Each number is 128 + 32 x the weight over the matrix's rms, rounded and kept within 0 to 255. Layers, rows and columns count from 0. Numbers have three digits each.

# down: layer 10 MLP down (transposed), 1024x384, rms 0.111, rows 918-1003, columns 336-383
# gate: layer 10 MLP gate, 1024x384, rms 0.11, rows 919-1004, columns 336-383
# up: layer 10 MLP up, 1024x384, rms 0.117, rows 919-1003, columns 336-383
down918:104113178133076174114200117179082116077099172101112082121160093062091130183133081200085122157140073177160131094157140187126144131040131113112076
gate919:090121157134105125140116122108146179111121122100125033102154117168129061139133058123131102111141160204160143165153077138067131154106147126137134
up919:128147136141119099112159118094139102184107093168145094092130088166170148108119148136071129087139119140134135120093105177172083167188116149164104
down919:136169085134137162139121124146093115154170107079073119164131102075157131255085101143134091114147097152139108139174133139116140090101164072167172
gate920:121149093188103130110122126099169140119100085166114092174108112116174082122075029139116127131224103103102133137210149123167094102078184091182127
up920:175103125158079087070122146154143107135115131088157135142049191135093156124151104138110085123133127146129101084124124113152062073133076119177106
down920:117112136137197120161123164078112107139164148153135207152111050075174112084089159115172103087116127049103121167131129133178124150165135108107098
gate921:119169181137180089144123152103183110134101118128180130124046204097140106149128102117155155107071137155124154145053145154054155105093157033112128
up921:106109141187070169114117169145171163110143162119108111138107108138135141108163151088121107106090161141100139119103042124118097130139096064150137
down921:075209071127170131060122115142098102085079109087096151158165147112167146105060134144145144129139087076147118149142131139164099115153150088142134
gate922:142128143126164134181096096099189165182137147115130136160135072099080124087137094143213075117110090112153112090116123111078168121052166114151094
up922:118073113089174102079131131155102104094065164178157083186102098122141127146157108109085151134138131137096191137133165142112107155135036124152114
down922:156152143109119185132089146124126093063133100135140123147158081172132150161155140117108138149131149181140108157089165102167102127181129159089162
gate923:178075088157144097139091101091139108112101134127125123084170178095143117120134122130178145166129158121154183099097110164097159140090112094089107
up923:145140102122104065098082166095141166184125118133120128079151152158143113145102125169129124127173161160146095168154127169150127153103146104134145
down923:142090205121103130168171108134155140109158065133145097028169132110143130193083151068168148141118142142079129193176175064188059147092123161052135
gate924:119105099152150076067093127134176098094110118144129142116192174136170087105144126095119107158187173134139051105143132078146125113103130107091100
up924:226148151127116141082155150138092166149088132086121219171178101115117128135169081140149068162129138185158173158119059121117139154102148144077132
down924:122151120070174102172133126151195158118141145159123141113140145175152197167148117194154128065100076134117120155095092019145106137123133130158112
gate925:115152110138113181106150115054118114153158110133087068162135206159136120120155115201148176113115117173106159165090043112077157154115124172129114
up925:090139102169112093093107138160125128089145145153132098177127160064160082130160111091111176111148171139169133151120182171106123167103176173125147
down925:131143069144084144162173150109141132192162074163163154175111095130122127143138155092079096086116125120100149153178109067169108107172153138088135
gate926:148129164127129105109129115126104179100191158126196145127092093102172116116124095164169154099154098139114112085037117129130142097148090154127143
up926:105156095165071179141113137136140155127136132121072162122119162115146115178080137159136140122122168153078131182072104104099139084115135139122093
down926:154133067134163126157136141123076157100152122111165068109128162170137130161103147092066109109147130147128107144116181109122094114140111071115089
gate927:186090164038161114140142106147103079139093097108146158064142140105107111116098123148119159114160086105099126172090168115073089141127071119100117
up927:116138139120159145128148131113121135136094104071121189143113087103126167171101199108124107162147055102123128124166072158147114150141148183171100
down927:145102126202136151115134164140189137131154126111160114130113124148115106024163094092091107117131126145125101119118146134159160160153142083157161
gate928:136120121170169171183142133201103132155160124137188115130162126116112138117136060184094127166063083091146121106108174132109128134082137150133133
up928:139177131154146134200069077067096114104101147084154200101160153110090114125140110096137140139161134064157088042131129139180208181098058190106086
down928:151110081150098098148148165151174117119130194109146111108126076129115129158144159150142142157121163062180098127155128101123106066170130116156151
gate929:079132104139137182182145133158052101163101114111126120160112098133169125106129136105123097111160146116152137124155143149225145152085092110115111
up929:118100142166107086159120093070121130112152118128119141153135125156147187115091182079103150082202132099107124121118131163175177108185128085138107
down929:161158146126112105131098095115144135161087119147084136136102141145106142089167124139137127160129130107122114156147099119136104104096182098128173
gate930:191148134137115175122181138156132145135136151132165106139134126132113128152124130115171155155121098169137078119152118166108124125129122140151078
up930:158091151158136126116145168114154116116139130119123132126173110155113161132126144117149133152114156151171116082097113143116159091140147080142140
down930:111155140090136169079144100114097133120138124140190103099144148118175128044133078134082098074165084136111124145113098101154122149125133143111114
gate931:149110200150147075119164184139132093150120100155174142154177208138154107122149168126071111103126141129101153178097112128142075133164119076105163
up931:123121119197124115128122125118205128112129132138144107103173151127142171137094138159081184215113126185138130131127127136130162121124144147082136
down931:116143120203130158046132115090104135143170166083114136098171185139106123196101070166141086127116084123125053187137122134219227135127172164192099
gate932:136144092158133146135090106119113184159121081133137211220185171111115131103088112131148111192123094109160119140085112140110139099067125153159124
up932:157094080165152131089161145056154117130183146124075173165162173162141048121116114073114114142181163140123077162170182117173166099131110101138094
down932:079105143107114148110141092152119183098162196154167174122163184127155120115050119127140129115136095123139138145110151143131097144124108116152064
gate933:146135056148174098058159131130078121140156141129110195092134147099093115109122151113162119142141047184178118141126102092135120180121127096165051
up933:156127163169099087099178066113083139124143105160068134196186160154134119140155125094101078110162095072111079164174156160114130140138109222106102
down933:090120164114101106137075129118141111095094090148122107087201122091116142116152155158173133124106102189178151124144055107097154107178147150098113
gate934:088123153080146130132138138111131152128122135147187091116170160091132142140129102191087150145089092145070116133084076142145162139091152062120156
up934:117124126079110097089112101120139144125123165114093172195134087117173173131122164124121133109139151148169080129067130080151148143106120147128088
down934:108116092173141108127110154159094105160145168121150109147120131194062121146155123096161100119120133116128144106155099137129072154097143137121137
gate935:131091114134110133136160152154121202109041135206172138135121040135110123126183104121118150120114113115120159104123116154088075137138084113148108
up935:148164121119138113087069182124168174096147134157101116134156126093124093121131071146136160140114193169145176130159083068116092103092172124100110
down935:105142139115223145147188142162139145103122153128086195124118137056128104068095071156164082113205117113165121195126113119111134152138226089117147
gate936:118127080111115141142094110130148134137131121112089145157091126118149083116129071135144194169110136126114052124142085092140118171126144156096155
up936:134074100144145127156157105156161104086106111128119130114114118078077132107155159124120138117176148102095173103100137084143116096145139153137166
down936:150138124145196105109101140125092119168138085166105137176095157115135154036113128114132129104148091112065091138101090132149126159124152142143164
gate937:156091156108130109134080130109141158082113082173130108086168138168120147118160123127111155132136074066161085074118096125148143105093109084114126
up937:154142184190130086068156133193108134108133067138153139163091078119137125119140126092073085131055074158104131134156147116138085141197101130147100
down937:133110127076068107109127157134146085148175121189129181109167095085141181136114127095108142182101089172110117075159084100119160075147097139105063
gate938:095059140143113112096133125175168137143038143162138116081168080144122118134130065167140130108130094173175186097127069155107139069146129120067083
up938:159115156069127053079155105090148112172102101128175173126133137181155115084144132181192129170089147100132148075113084126133148127150176068140099
down938:159165140056116062116149137181100091139176186148139146119130087073135112207132080168120117161127153118123120115220154094144116126144152158128160
gate939:127177155092165111155174013142110151060141071135150117113118147156156133127105133157203127185144171172110124111167162067098107132153131114137114
up939:079160163163094132149157098159085135089155109173102148118122151188092174104139137138113144139078148167133120111142143148137073107030065140100138
down939:133076183092119136120161115106108160171103072118117103083142120163133136102045141143153126135124138170125131137139044106165086215104139237116157
gate940:105120162176164184134127072075112133117164174139152102097163091172139163111138134139142117088178137117154164106113089123191092135072157091090163
up940:084135107090085142162139100133105116110177106130138119130191117134151123131135112165144139102127147157115055116150133094154166163118124168158111
down940:168134157153102109103150106143076123123111187091126121180141152139154136184073156119146191168159129161120099085117153165131114131136175088155177
gate941:114087093051160130153122128144188089134063110150111177118118164112183087100153114182093063144148141157103165117186166206150156102071116118115115
up941:148126047173063137148122186060131124136078098190138200066137155164154177102162122112097068095108160164115140132097138121193110187125175050188160
down941:163075095155119137136136180128114066146157091138158095096078093185148163071084105130107126165116180127099146069079102182119111158149131142110124
gate942:122099128165148085106100063111113155084146131117122134087094115092125110117110076139080121135149096067127140100094115162098136136176107145178149
up942:080140085138109188115133151163151184045125084138173135174189107157161102125124171125101140117098179153121092124125176165117076110173165087150109
down942:166116178129134173160163077138133113093155106145126202141173184125092155161103144122120133057148116181070119075089079173105102132109089141157155
gate943:128151096077160140090123127079118164144102125143126154101143126118121144116119116106103117089166149148084113122069114188173144084126132119141093
up943:088108157093126104132084108108167169099121128082180108167198163147156196129131178139110044083151146115089118150130127100137153144103154146111127
down943:169136101164092093156113146182118168102105137076209148128144105131164144168086152162168083123097134171180042118174186116086142104153180116102124
gate944:071103159163134152074109121107180147091175111089134190116130141199120098123103113096111061117111093083138125108132131095122134136063115140140154
up944:129118143176143130165129139107171126163079116136097065121176124135106129138152154097080130126113159123096145121136171130189141173115189169096112
down944:139124124140150147077109169216095092131081120156182073134117156122137098185103139174111150084066135125108090090083084097100163105173160112156089
gate945:147174157053148107084134142166090112182128125111119129098152166139114147132137109106105133087079164117094073144148149118122193087119139098152146
up945:071127087124126134159120053148136145169096160074149114125123121120152137100145126113164087119156131123189129047108168107076127089167162141118153
down945:109143130165152169189157144091087148105192118141112191097126130139113103098159174182159122153102144112161149113108125097146074159173080184142127
gate946:137111164160120160097103146112141158136103179102141132120141127149116129169173107170104157125098148195136140112156144093111141151136178158174143
up946:155145113123136093158124105146097100110150137086158145092137161129095140122047123084184139140155136105110072140090113178059138137104048131084095
down946:136147101130107132153123109145093139109133157109131110129144133152152124000070139156158135099122152142147101093124121162110170122139109133117117
gate947:103147145122116102185126139124105172163135130055141118033125078189086105151079123106162138179088145150150141118126175127120161168149099138091156
up947:091175144153126127069106139065163151145076130112130117069162164134151150136117150124187157148073136166146148119097165132102094096067116135204153
down947:086096184072088128140117198122092149132148098121161124118087131170129093193127123133094114130111113125099117055119165147148175099130151131124103
gate948:142094125095178183125136092191120072180143098225165226116126168153127129121090123180175124137175142133119126116132157082122147145131098115160116
up948:070141145123131123132082100123154122139094085176116100142129116156130126096132162133113131093183070111149057138144177145182087171114171134150147
down948:154116091109158110107118109115054114127151124148155132065177152115163158154140099075079183150133124138159186159158109156112149178158108160177128
gate949:153136110096155134160126102116121111132089218179053100094132119137149125105179097156063129133125146086136119112109151115163120136128096151179145
up949:174070105133111092112113128050057079131142115129097109111115156168085191134099076161103188084074112143116085120079114104129182124092111092116134
down949:115172152141091145157167100127128131153158198194115115161142075100156095094061119164097109098144151135118200149164079122127146134144127102133121
gate950:120185132103185055079164114146123099137163166197165101134096128161079066127133173130105249129109086178118055089153145167150147126118154154094115
up950:164098098118089145184134121132146145151139075146187152099171118165149210085085167107092095142071129107140176153155130082183146200152119111133185
down950:107104194115174123100119148084198092078186129138164167176149158138152140088132160140140107128156109110149158111055093152104106130080084086122093
gate951:117110138125105173138156122228079123136157159129112160145106107120122143113134181104106091094137158108097057133153105148071135131085158124107165
up951:168138175187101107122191146112108064140096143121053132109148167105132120110103170184141080099099145110123073124157091082108121104098086149141081
down951:111131147107145126110124079117097115067110159127148130173141118131160108089180181104091155149147068066172142103135134128074125106149080060126143
gate952:175161141111126058149146138100235094157164096123142116138100160127127152148143184099086162123163118120153154126109117126079176137149146091087126
up952:099141109094150110118099126177060137155113086123073050097135075150149148117146086171105111155101150136061159100207147162195134173119139092174139
down952:170165128129133088150124089085108110160111109084132084186151150094156142173135072137080160155184183142088135092117123127063141148132107106089200
gate953:140131121141165183139094177111163084154088145149170153089102175109127120133135111046096157161154186138072098162124141101101153121122086148127116
up953:148153119101125115163177157129109066152116084192085160084113141114109096123130083137127132168163155143095094203164103108078170161049159095155144
down953:129112118155109110092076149173151113075143109167131107100085126161128154172108127117096133082107125183066134149095103136076125100116173060213098
gate954:172093128113054169119059102208108089150143093180136133121159106102085136107103101130084106156089172135056092159127102159113155127137115105168105
up954:085146091023106171074162128207134146143135140134135198129179139167089150136143144120176094164139150173121131169131118107127147122147074166066106
down954:157091170147144112163101088149092121121136114125145068162082066108128086095104106167177108093116107095140152099093187072165117091099180066126143
gate955:161155157129123124110128154150112121132119123106135175143166138098116104154143062100118084140144107144124067129133092114124146152098084098165133
up955:117171159104148099079103114086114140139118148057164155142160163089179131135180126117149066145112168130157158118182080173095128121199119165192138
down955:157093174097121120094118124119125170153151109099102054101135065125162151140121119133127107092141081061128125116115125102098154119161166206155111
gate956:136109132105089130160109101192124196102164167139149100160136137094184128115041149163150086101108085076126146140168169127148151139172105149155202
up956:166117113161121128082080169089138136077118177117127094110076177137134080130104111119167104139082173138120150094155136130140081084167114085148082
down956:165101111122093117082116086124163111151149104119131114097180084196113137066136100162107185172130116148130130160108107123116196165159106166096100
gate957:137189176105114116132142143109138153146096164140130138159109119138108161097175094141124158138136128171082182118118116153110135145151119163141166
up957:105128155158124102103046113144140136113125165170057095091164131141114110145154122112072174137124114151104132126194121127160123124115080136163129
down957:144182179112158177102178137135089175113143126134102071104129094137115094211154097154094096112084131091147093080136090095114153094073111113126140
gate958:111123115070181137143143122132087146176160091078145160151118126170136114094134095100135119131156170125137184086108104109072157092119125213127203
up958:122112102138159132103098076140100161097107134081070126119103079104109104117175119141111126053145126087178106139123118162144172077164122129095119
down958:135144127177097067145188099120194129108129107118160112187122135108137114121087149162140149148092135156148190113067140179138097127095111153136148
gate959:135077131199182079074114076146152117062183143104113145143069190168136136146133099130124133152128127140072138111091133166166168082175195126135082
up959:102084163130185120077127131135097125105105124129136126157124077082142100142113115115096129144075154102154134156097128095099030114120161133132151
down959:161132160128069060172128100122140166074238163140086145141086135160150064211145155145103155173071036180169174077140149154188171126147158159088136
gate960:080131132152138087153135124139151107138056056154105123168130145168148136134127075136140072066121052065129128080073118135166176133100127121152090
up960:167101136179078162114159108126046113093114077155086111117151182088160207132129204129099069042126102165136081035137116146134165000111067159113175
down960:172124092138028129100091127129119186112140130117137183119087137105124161138167064096108091118115120083062106135174116162073087169113079115123190
gate961:094136115126116104154176140161195110109071132098107127074125107154146135097162134123122104114106165135158093202149129105136185166095168098137130
up961:132187090118070092071106129167117083057122144144115116141159127158070150129133123114164158098097110133118150149132048117190091165089164072097114
down961:133110132159131144160114142154125151141187124126108094178091116064099110173103136101129123143141124074067129090109162151133167131177032169128162
gate962:130168129103164158115121125121101121131107162089134132121137108084087117145149122139094112159127142175166078114099133090094142114148133133095144
up962:078093164114132083181125125170098159119176135153132112120130133115127147143138115139144110147125087140134075130101164145088088078091145154100118
down962:103137143200080156132157163131161104147166129112078161154080179163130167059117180109126081144110079133116127121051094130134131128050158148131138
gate963:168131144128092118177157106131120043113148184155156133115112135121095071122118172117169115106089174072112141186149140111123147156169141121191128
up963:119078104130071107102089125148134114074156146162070116144148178175130136127121105122094164105077146175124104106090156076124137142092097111125165
down963:136212122133134126159136122078095097177165089164166141090128121141142110051071175065138095084151140107134080151149144077169157129141140122157118
gate964:162110123160126157123151143109197090255115176118154134159159163121105098130119074121103189093108135083131081090126137137165097213076148177149130
up964:153133124154155144192063123190105191151151176096141107137184075123126168114124163140126184099120139111168095125122128171150141088057081100102131
down964:158160123177136136091131117098075066171176138094136077128143151126127139075093164095073117119142145147109153141082135195084155121188055119084161
gate965:147116134032083117069123105123129137075125148124162166095177156114147152127148070140150095096140060163083122056147064152172139146100118120152142
up965:120122126118173155092165142116090116146128102100094162109145091156157095151150159138147146136191141120109135135118176149137176102109106192181155
down965:107164118062149155121108176130096078150122124109083135119165129128132090044113141151141151115081090126114078130070128081146121098082122070133118
gate966:140115169089158158127116121131121133086115156143134125024140078061157137099099163116156140124153129131119152139127129106105087167169169066098172
up966:125160121126070117116115138136110121124110128154156115115130057169111148132170092125111076129145117106129134054104183129115088135120149135063146
down966:127119114140096121130180073149121171120108138125144174104155099119123161090131107149187072058066121147135167129162146187122163164138113139150136
gate967:119203123156155187098116154132074095086116170152162078106131106165098108118052072120124180171053063155143169162127104106161163125144145112089037
up967:140084101131082158122157116135105133184100185130108147126035159157093089133133122147144115126090126160162094102133142155169129090103106194150123
down967:153105133127111131143155108168135129120138128128146100118149103086105120048168093132106148134121150130138067085122118166149118148101122176127117
gate968:121162119164143087116116149165105132123129107175105123154154100156144092104103092125152079149120108136130131108156082090128143118071084095087141
up968:161146102128146082141124092097160127143140118086157141064112130119128109123103125206141155138120131105124078104127132126169159040126132105112105
down968:138159208090182121126122133131089134202129183132156091129121142141084201071115161132107162088148119124045116153122118125125147154092121102165189
gate969:105099161069153121154218151079163107163168109144100098117118128189070168143149091104125089122107109171120070109124150136106078085158151145151146
up969:171073131099104150122160152164092126136137106107169051132103187082123139119169155073101139132162100125105123152127154157142156097115151086039133
down969:121135179113125147137169131055129119134136180162069115108126172139116140094092097159089113111164228169118146140138093148113113193131117097104093
gate970:103101075148094119133108126158202124106138139192188129079134184137152187136111159100069165186097083087067116135135097183102093158141102149118139
up970:121105153155096154110114139164131203117075099095118146104140135168145137099152107092165086146133152156113199087107112137087151087153123120133088
down970:130147146143072111168194135155057137158134125126126158205115146160124154174194090147128150108113169151109085101139157110133171122139171168124129
gate971:114123080161147089101130139140145179094192100081179111083123114164182091120118135092129078106158105209140125125134110117046158124066146104156098
up971:147175164109081092126201091075117147137133145154141137105120090140143129125155116127100137150105134125069123144123164104125122191094108117157079
down971:123167168087124121155180087115072160139097153143087125156141045107139121134172142108127110142111071140125143133191117123123147061119140178120109
gate972:167100085139109140147101136152160092123106084159174141185119158091205090129122119137157170191138072148117094076141148130174125119150099134143143
up972:125162117136192125141121189045142157082093167111135225145080084163133071146135095173144144174130124125099116093143158112149166090099106117122095
down972:168140173153118171196176142165106114113101142137093048186102062132095175131109101109095127097132122091166177160112115126165117145096099138158138
gate973:156136133153142089131114124093170188162137113112153190125130115156131117127167115159061157163169138089067144123138073167100134233172112143136057
up973:076123079123185163118134153109105107124117164107184153152100175094087163149145105172139132129095110140119128120154138104116055114069090190083133
down973:155147122163128161102089083157168108156129183134093134132172059056113155029128130140145122130121178122148079165147157188131134171121117093161134
gate974:135170068109169097102151101076102163128115176110122162157109185100154165138088152114153114135147122137076128133137091149130115130225143114157085
up974:156128136096082167129141142204207120056155148101133102142112123134145171137068038061107122146093144104122131157181136121121111093102117158159147
down974:090131133111111136120088167096076144142126161103140156084154125074125154114098130152099106123116083128133114114101181087129071115097094087146110
gate975:161099137189061169130071114134124142173121090123130175070116165074151126101149110209241144128106149140091091106161159153103102160121120122142105
up975:177102143179044136160051132113134139192141098120076109119156035112122095119123113178185165082089124119157113121106187126063144145158150093146120
down975:081104061087171178149132094129165122144154165078147155165154162056120073127118155111149120137133097136086113115135082110147131128098103121099082
gate976:120194092141094094151136127159154094120103091127075100125080121106100145115140158100126128040102156143108145146089209152126107186218179167138156
up976:120133181220116156106145160169135112153164103092078144137160132093124127143176083078130139090088088100160059126064101101100140152110141099131203
down976:138130157122104089145090199117071073136172139180159107087069201085147097096117199138157102147152154135118129151142124173215120103163097169088137
gate977:125149135176102200124148124136122053114109108111097151104091141057140094088147130159169143128137190172111116110121076124152103186120119120092055
up977:118086146113077129090101138138090142153118195190158135144125111110060143116097082186112166130153135144101113130129108086097095119158145144037058
down977:121181123115140194093101095115077154161069149112132141156069115075168122127045107153145151158147136138098114140139178146192129116126156083183051
gate978:126171149165098118161151170114090132086135088089203117121119059137078108120139135162115058072144055104155069157135144075144155120087124142124165
up978:143165078129214113103115146144091051144162133146190057029075033137145139115155093141138177173163128073174126108139152150136127110141215105135134
down978:164154114133115094125157066146097134167107148115066165099145091082092119203068102095132162072153104101173142118143140072129192082095123178123152
gate979:157151027169175088106172105195079177151074099116168162088114115132103108129159158118123131126143149092113159131113129100123102139114118122126152
up979:179107114159116127140110091080144122160128173112096130133205152097129059117148092068121143184133083076123117135118152125110115126080136133137170
down979:125124203174084113119083152137138105098123147100086070115125120172149137088145114147158061169103125103114082181075128018148151147144134137042174
gate980:207163149098142105091104101116121114145154146164161119080146118087121143118113108134150157154114119137093125111122129098159108094078179106163102
up980:171144113136103144145077075088138145054075083095109164107118136140153179120120170165119125123121109154132157138080132105181130139119139132146175
down980:100085133200147176123161081156118109129141111145159120074144148108105169113033117136163190188157152128178149124142108078187112183123106142127121
gate981:147103163130146151171106090111079154139095153110172064087159165073017128103107134130141121109171151132075117156154152132165134212151082213153158
up981:170078076156073134143097133187129114174126126167135137100079110165123172132125198095154183117141191101066151133159134092111196110119076103132144
down981:102129126182153139122111102120117078095163140142137128138171092114110070117168123149106102119113131119114046132135093136070185088163182154163148
gate982:125135182144153116129167119129106119173142137147155065110206139091121127143133082105168121114085129178175110095166136182035148157115066136129143
up982:175113100185069054118133154154163161064187106152076129150127170075134159120192174147078087148185147074092091146076140142255144108128124157124190
down982:045103116099153124153121148148126102086107186077074107128094109201126112037125090170139163158116192111060133171107111136143153124080069089082121
gate983:090115152105144129100107125073130098172126114146119161140131121146170121119091147131146144133132173112136144125161211101138150194159196084183111
up983:158123171137109184057109135132148155127115180175136113065133144095103154159135199088084122181138162168111103097129157149136157123145152053118141
down983:143171173146169092116066072143087100144177100164142190098119123176172096084105156142130052113134096154121079209133181144122127132138097140139088
gate984:136129096143116118150204122092152175088126094162134145179105103156103110103198106142156116117097158118119164089123150153131164151134074109129117
up984:135107108152128137080154154103080168120155159098110140152165160163094144147144167102113101133128150105150077104086139067117097157143095142113149
down984:124094120096157143123124174158158092159106120115164083158074148137142079132137152142113119154125128115173167132155094202047120132100189111000185
gate985:114110145115113150173120077129086085084142085137195123087122137103113066117151143111109143156133111123101183125178133125097123109102080077101073
up985:126136177120076173127085102120061094146107113125139164122149112137125128132126127155083121116081106153106197177141132111098104090112156121117167
down985:159142176120050136096161099101095112119126113065076072099175110144164127202144141155120082035136143085161186172137081114154123124092116132164085
gate986:086081171119121148116139095168173147149131129109127142161146167160177147146111106104156134147129081117128134152114158144102127104090197096132069
up986:106134138088150115188171089129078143136183143129122123086127155160147175093138166127132123146087149122132118101098088137143099166147111131108092
down986:146128177094110182111091130139122103141112069197160160098132142097073096102114145138132105070143127133144163194140148145153117121117147140186143
gate987:103125133146200096096147191038149095115198152097185103088089147154176157125139172161131127102108124149094090084102117128095156102064138141146186
up987:125113052132162123120150162115171060135167129141136166170065118099087122120123152123130136131160144172139113170167185145125109077087169164084150
down987:109142195143087150100091088106190102152140101107121108116088157122137135118075121115150109135054192145129152125087112150124120083181132050131095
gate988:120127090112106146146084165093196161151141143177089157204187157135119142105104125077081115134096116099035104134166160172077108167121087161118114
up988:121108154164121093074117126116090167089118103119063135079139101089134123128112116183163192111102117110175132108103131119132115059135166166163144
down988:130152184108099155134173116153164133139095129135160122134109090178155149092131089155087141140142155099139134165125147149114143083120141188060097
gate989:116107055142119102185179140108150138146145126110199123161195151141089120116178138127080189144101080150164167152159105119113127110115141143159089
up989:132087198129151078168000132136095156090145145148097097139110190143111163125122081139125158152148085119152100099175197105201194141106138137123081
down989:126110146140125117139169167140158125156178161191092113129182162104207177136088098118132133141153160182166161150072158117115128131135099100129093
gate990:142177100160144118104138133150108114144133155219109106139122140181112127111140084111165158088136139148124104156189105134119152122181134094114171
up990:129102046120184057138088116132113119146128137126123174129165110154071134118109110131143109138137147136135107172127135151111095135162122148145086
down990:152136086147155144159142095147150086146125064080132030132093124163149119172155129068133144144121159123080133132141103202129090135137153111081050
gate991:126136083081131134129113120170145147208080154173115117036117130146080119123076109124133181129109131160183117091115124101175094082180067161126140
up991:154104097106093201114113070151123178137099103202196109146109115125130132147142146183057131096081064126176082098110102111069057107104191138104117
down991:073091140133182154152130110150128106157122134089209078154155113097165120131138134142120107154064161113094098138174127088138167173154131104136171
gate992:071134103118096119118147136098151117099159159152145082158164155060184123132139172149238124058174111133148131146092098181111148140164141138102119
up992:097110125101109170129153105115131078077109109141109063090140134110121177102156167115162120094118144105149172086101087183141083109113097132121121
down992:142139123117105152146080168159144089137103095128109109110097128115072138126174135148161139101082103072100130151156090145143154140182144128097088
gate993:121153128154126096193137166109087078117101154156112116142121140178139156103115108076097159146134172096162148135165105145124136157121160164089082
up993:137073120100092115139071127102122149128097091069130125076160096088067129149099111113057222121096070072117127130203118094121061105139151096128137
down993:126137159131152082082137148137130105090117111176122143136104103139120105094045143130178110137107123040153119102127133092172139193122109135107146
gate994:130174139130152128085151159146115138126178115120107161103167138191132117133120166119095156173086160144168140094153142125091160188090185092200126
up994:136135102165137182173176123122079052146141144126127118133102175110117093148126083112137168106223152124055125143084105163156082101154100154056148
down994:104152138134122127189104104102137127114114160085142103121106093144126083095113153168204101116068121199185076155129148153136092031091188105122125
gate995:127137143129109091084156155087156151122144166203154168145076103115129082112050140121142137126199166159130096114169065119124102156129099163139151
up995:114174138132146138080074160103103155133197080072115142139167172183112144120171123138086126146148119172068105129108123129102112135139138085153115
down995:178146114133114147134143157109074141170135133142149170121126123112146091083126168112138127106155157062116094116145128078096104049079090119156132
gate996:143177111106118078159130196174100141145113072187098145122137113078105130113154126073118166116159133118101112091127071097145060122194156133094119
up996:180143129147063135152128166157131121142178100125090165141123153151136136112139157133115140141122108151087142172156097125140112067150095109090157
down996:118154213139131158094120132134161124165099101159139057140121140185137101207145124175128127123124182193184083083118126130146129127161136128110138
gate997:123119153070120154176140118099138103147155082162130090102141073169148097101199122098077141124126144091142114092159151179105133152100121082156124
up997:161115129153151080071137090156086139202081165185083162094089136135148101149137103188147066116115126104163117193149140098175133105130140178109192
down997:117167129140105087076089162121119115137127091156123096139173149090120202189136195123090148116093091139121118081109087116113131110169063111216131
gate998:136123027159116084185099120092118183119156081142128098110183097132140099115064134143127084212152143138150127149150122126175147132104117092123071
up998:112150138119158082129115176122146090152138097167142185105162157170125076131138135156079143225149168112123105139114170134166107173087179132135097
down998:146102110131120128132155132119189180147123129171115145145123134151165079255190120133188146077100078099117077155146159092135187152137108172113095
gate999:164094093132130205145086085135089113149203100105107130106097131193071152145129091109029101108192091130112179179110160115129151163180127151106072
up999:081156145144086132139171176096089110118148130126130115124201133141130094126128169118096148123170168140163139121124115132148136144074141110159140
down999:083090105104165159124125192109128172109065088107141111130137158113119113131076114076128097174107177166149146179121157157135091118103054119121052
gate1000:076150158081116132147090154169150153156187126177123170117110118101149169125091123139148159099174113151165136052079130068121131147063189167135176
up1000:095094105103072098118130138132146095139167164110137083111122134081168099148144171135126102114158120127116114110157136153116127099147106145109099
down1000:135159075106143132087144050120142152092132165085144159137153105114109111250114063092150115067155097069142066126125128112125145144154135147101176
gate1001:121064120113125063083100121152153155158190188152110103119098105163127096094145175127141121099184187102092155157120122155131116071147102118157159
up1001:095140145179157078113121117072126146139116057163147093120113105116171112150142155163200123154103178096134134073157159148149119118161125141108168
down1001:109114121154145161112161088086094149151116106106086121116186153125093127131114127069159145167184112109119126130139080169090139172183119114109146
gate1002:138149144139144096053152159153134169059079113085107105090151120126121055145104102176149146132114103147133139109083092141119144148144079152150186
up1002:083146110126128115111201182140126202088210105162131142125119158182174086130152136111161076104140156132114133114111131091132191150160142145107137
down1002:122087103063115125129098114109156126109179135110160136084094160140129136132049077126118108102130131157177112165169127135116122087126170177129087
gate1003:156110143136140122117116119130125119122133129108178109117187106117174152100139147138149162197160071033120083127130150114177120122156104125142078
up1003:098123151075167142163141142127160122164131137141096126123060174161112117093136131074140078104087113173124116139119196012127139180127192067151200
down1003:113134140134155072140150139142187084158094131166145147129103093184102087150036143159151162122139172150121117147108131099132108130134063108111103
gate1004:101105151127133147160086091147166167206171114130173139105133112099158086127116128097021140105137124109119142106091124188062142146151137077166148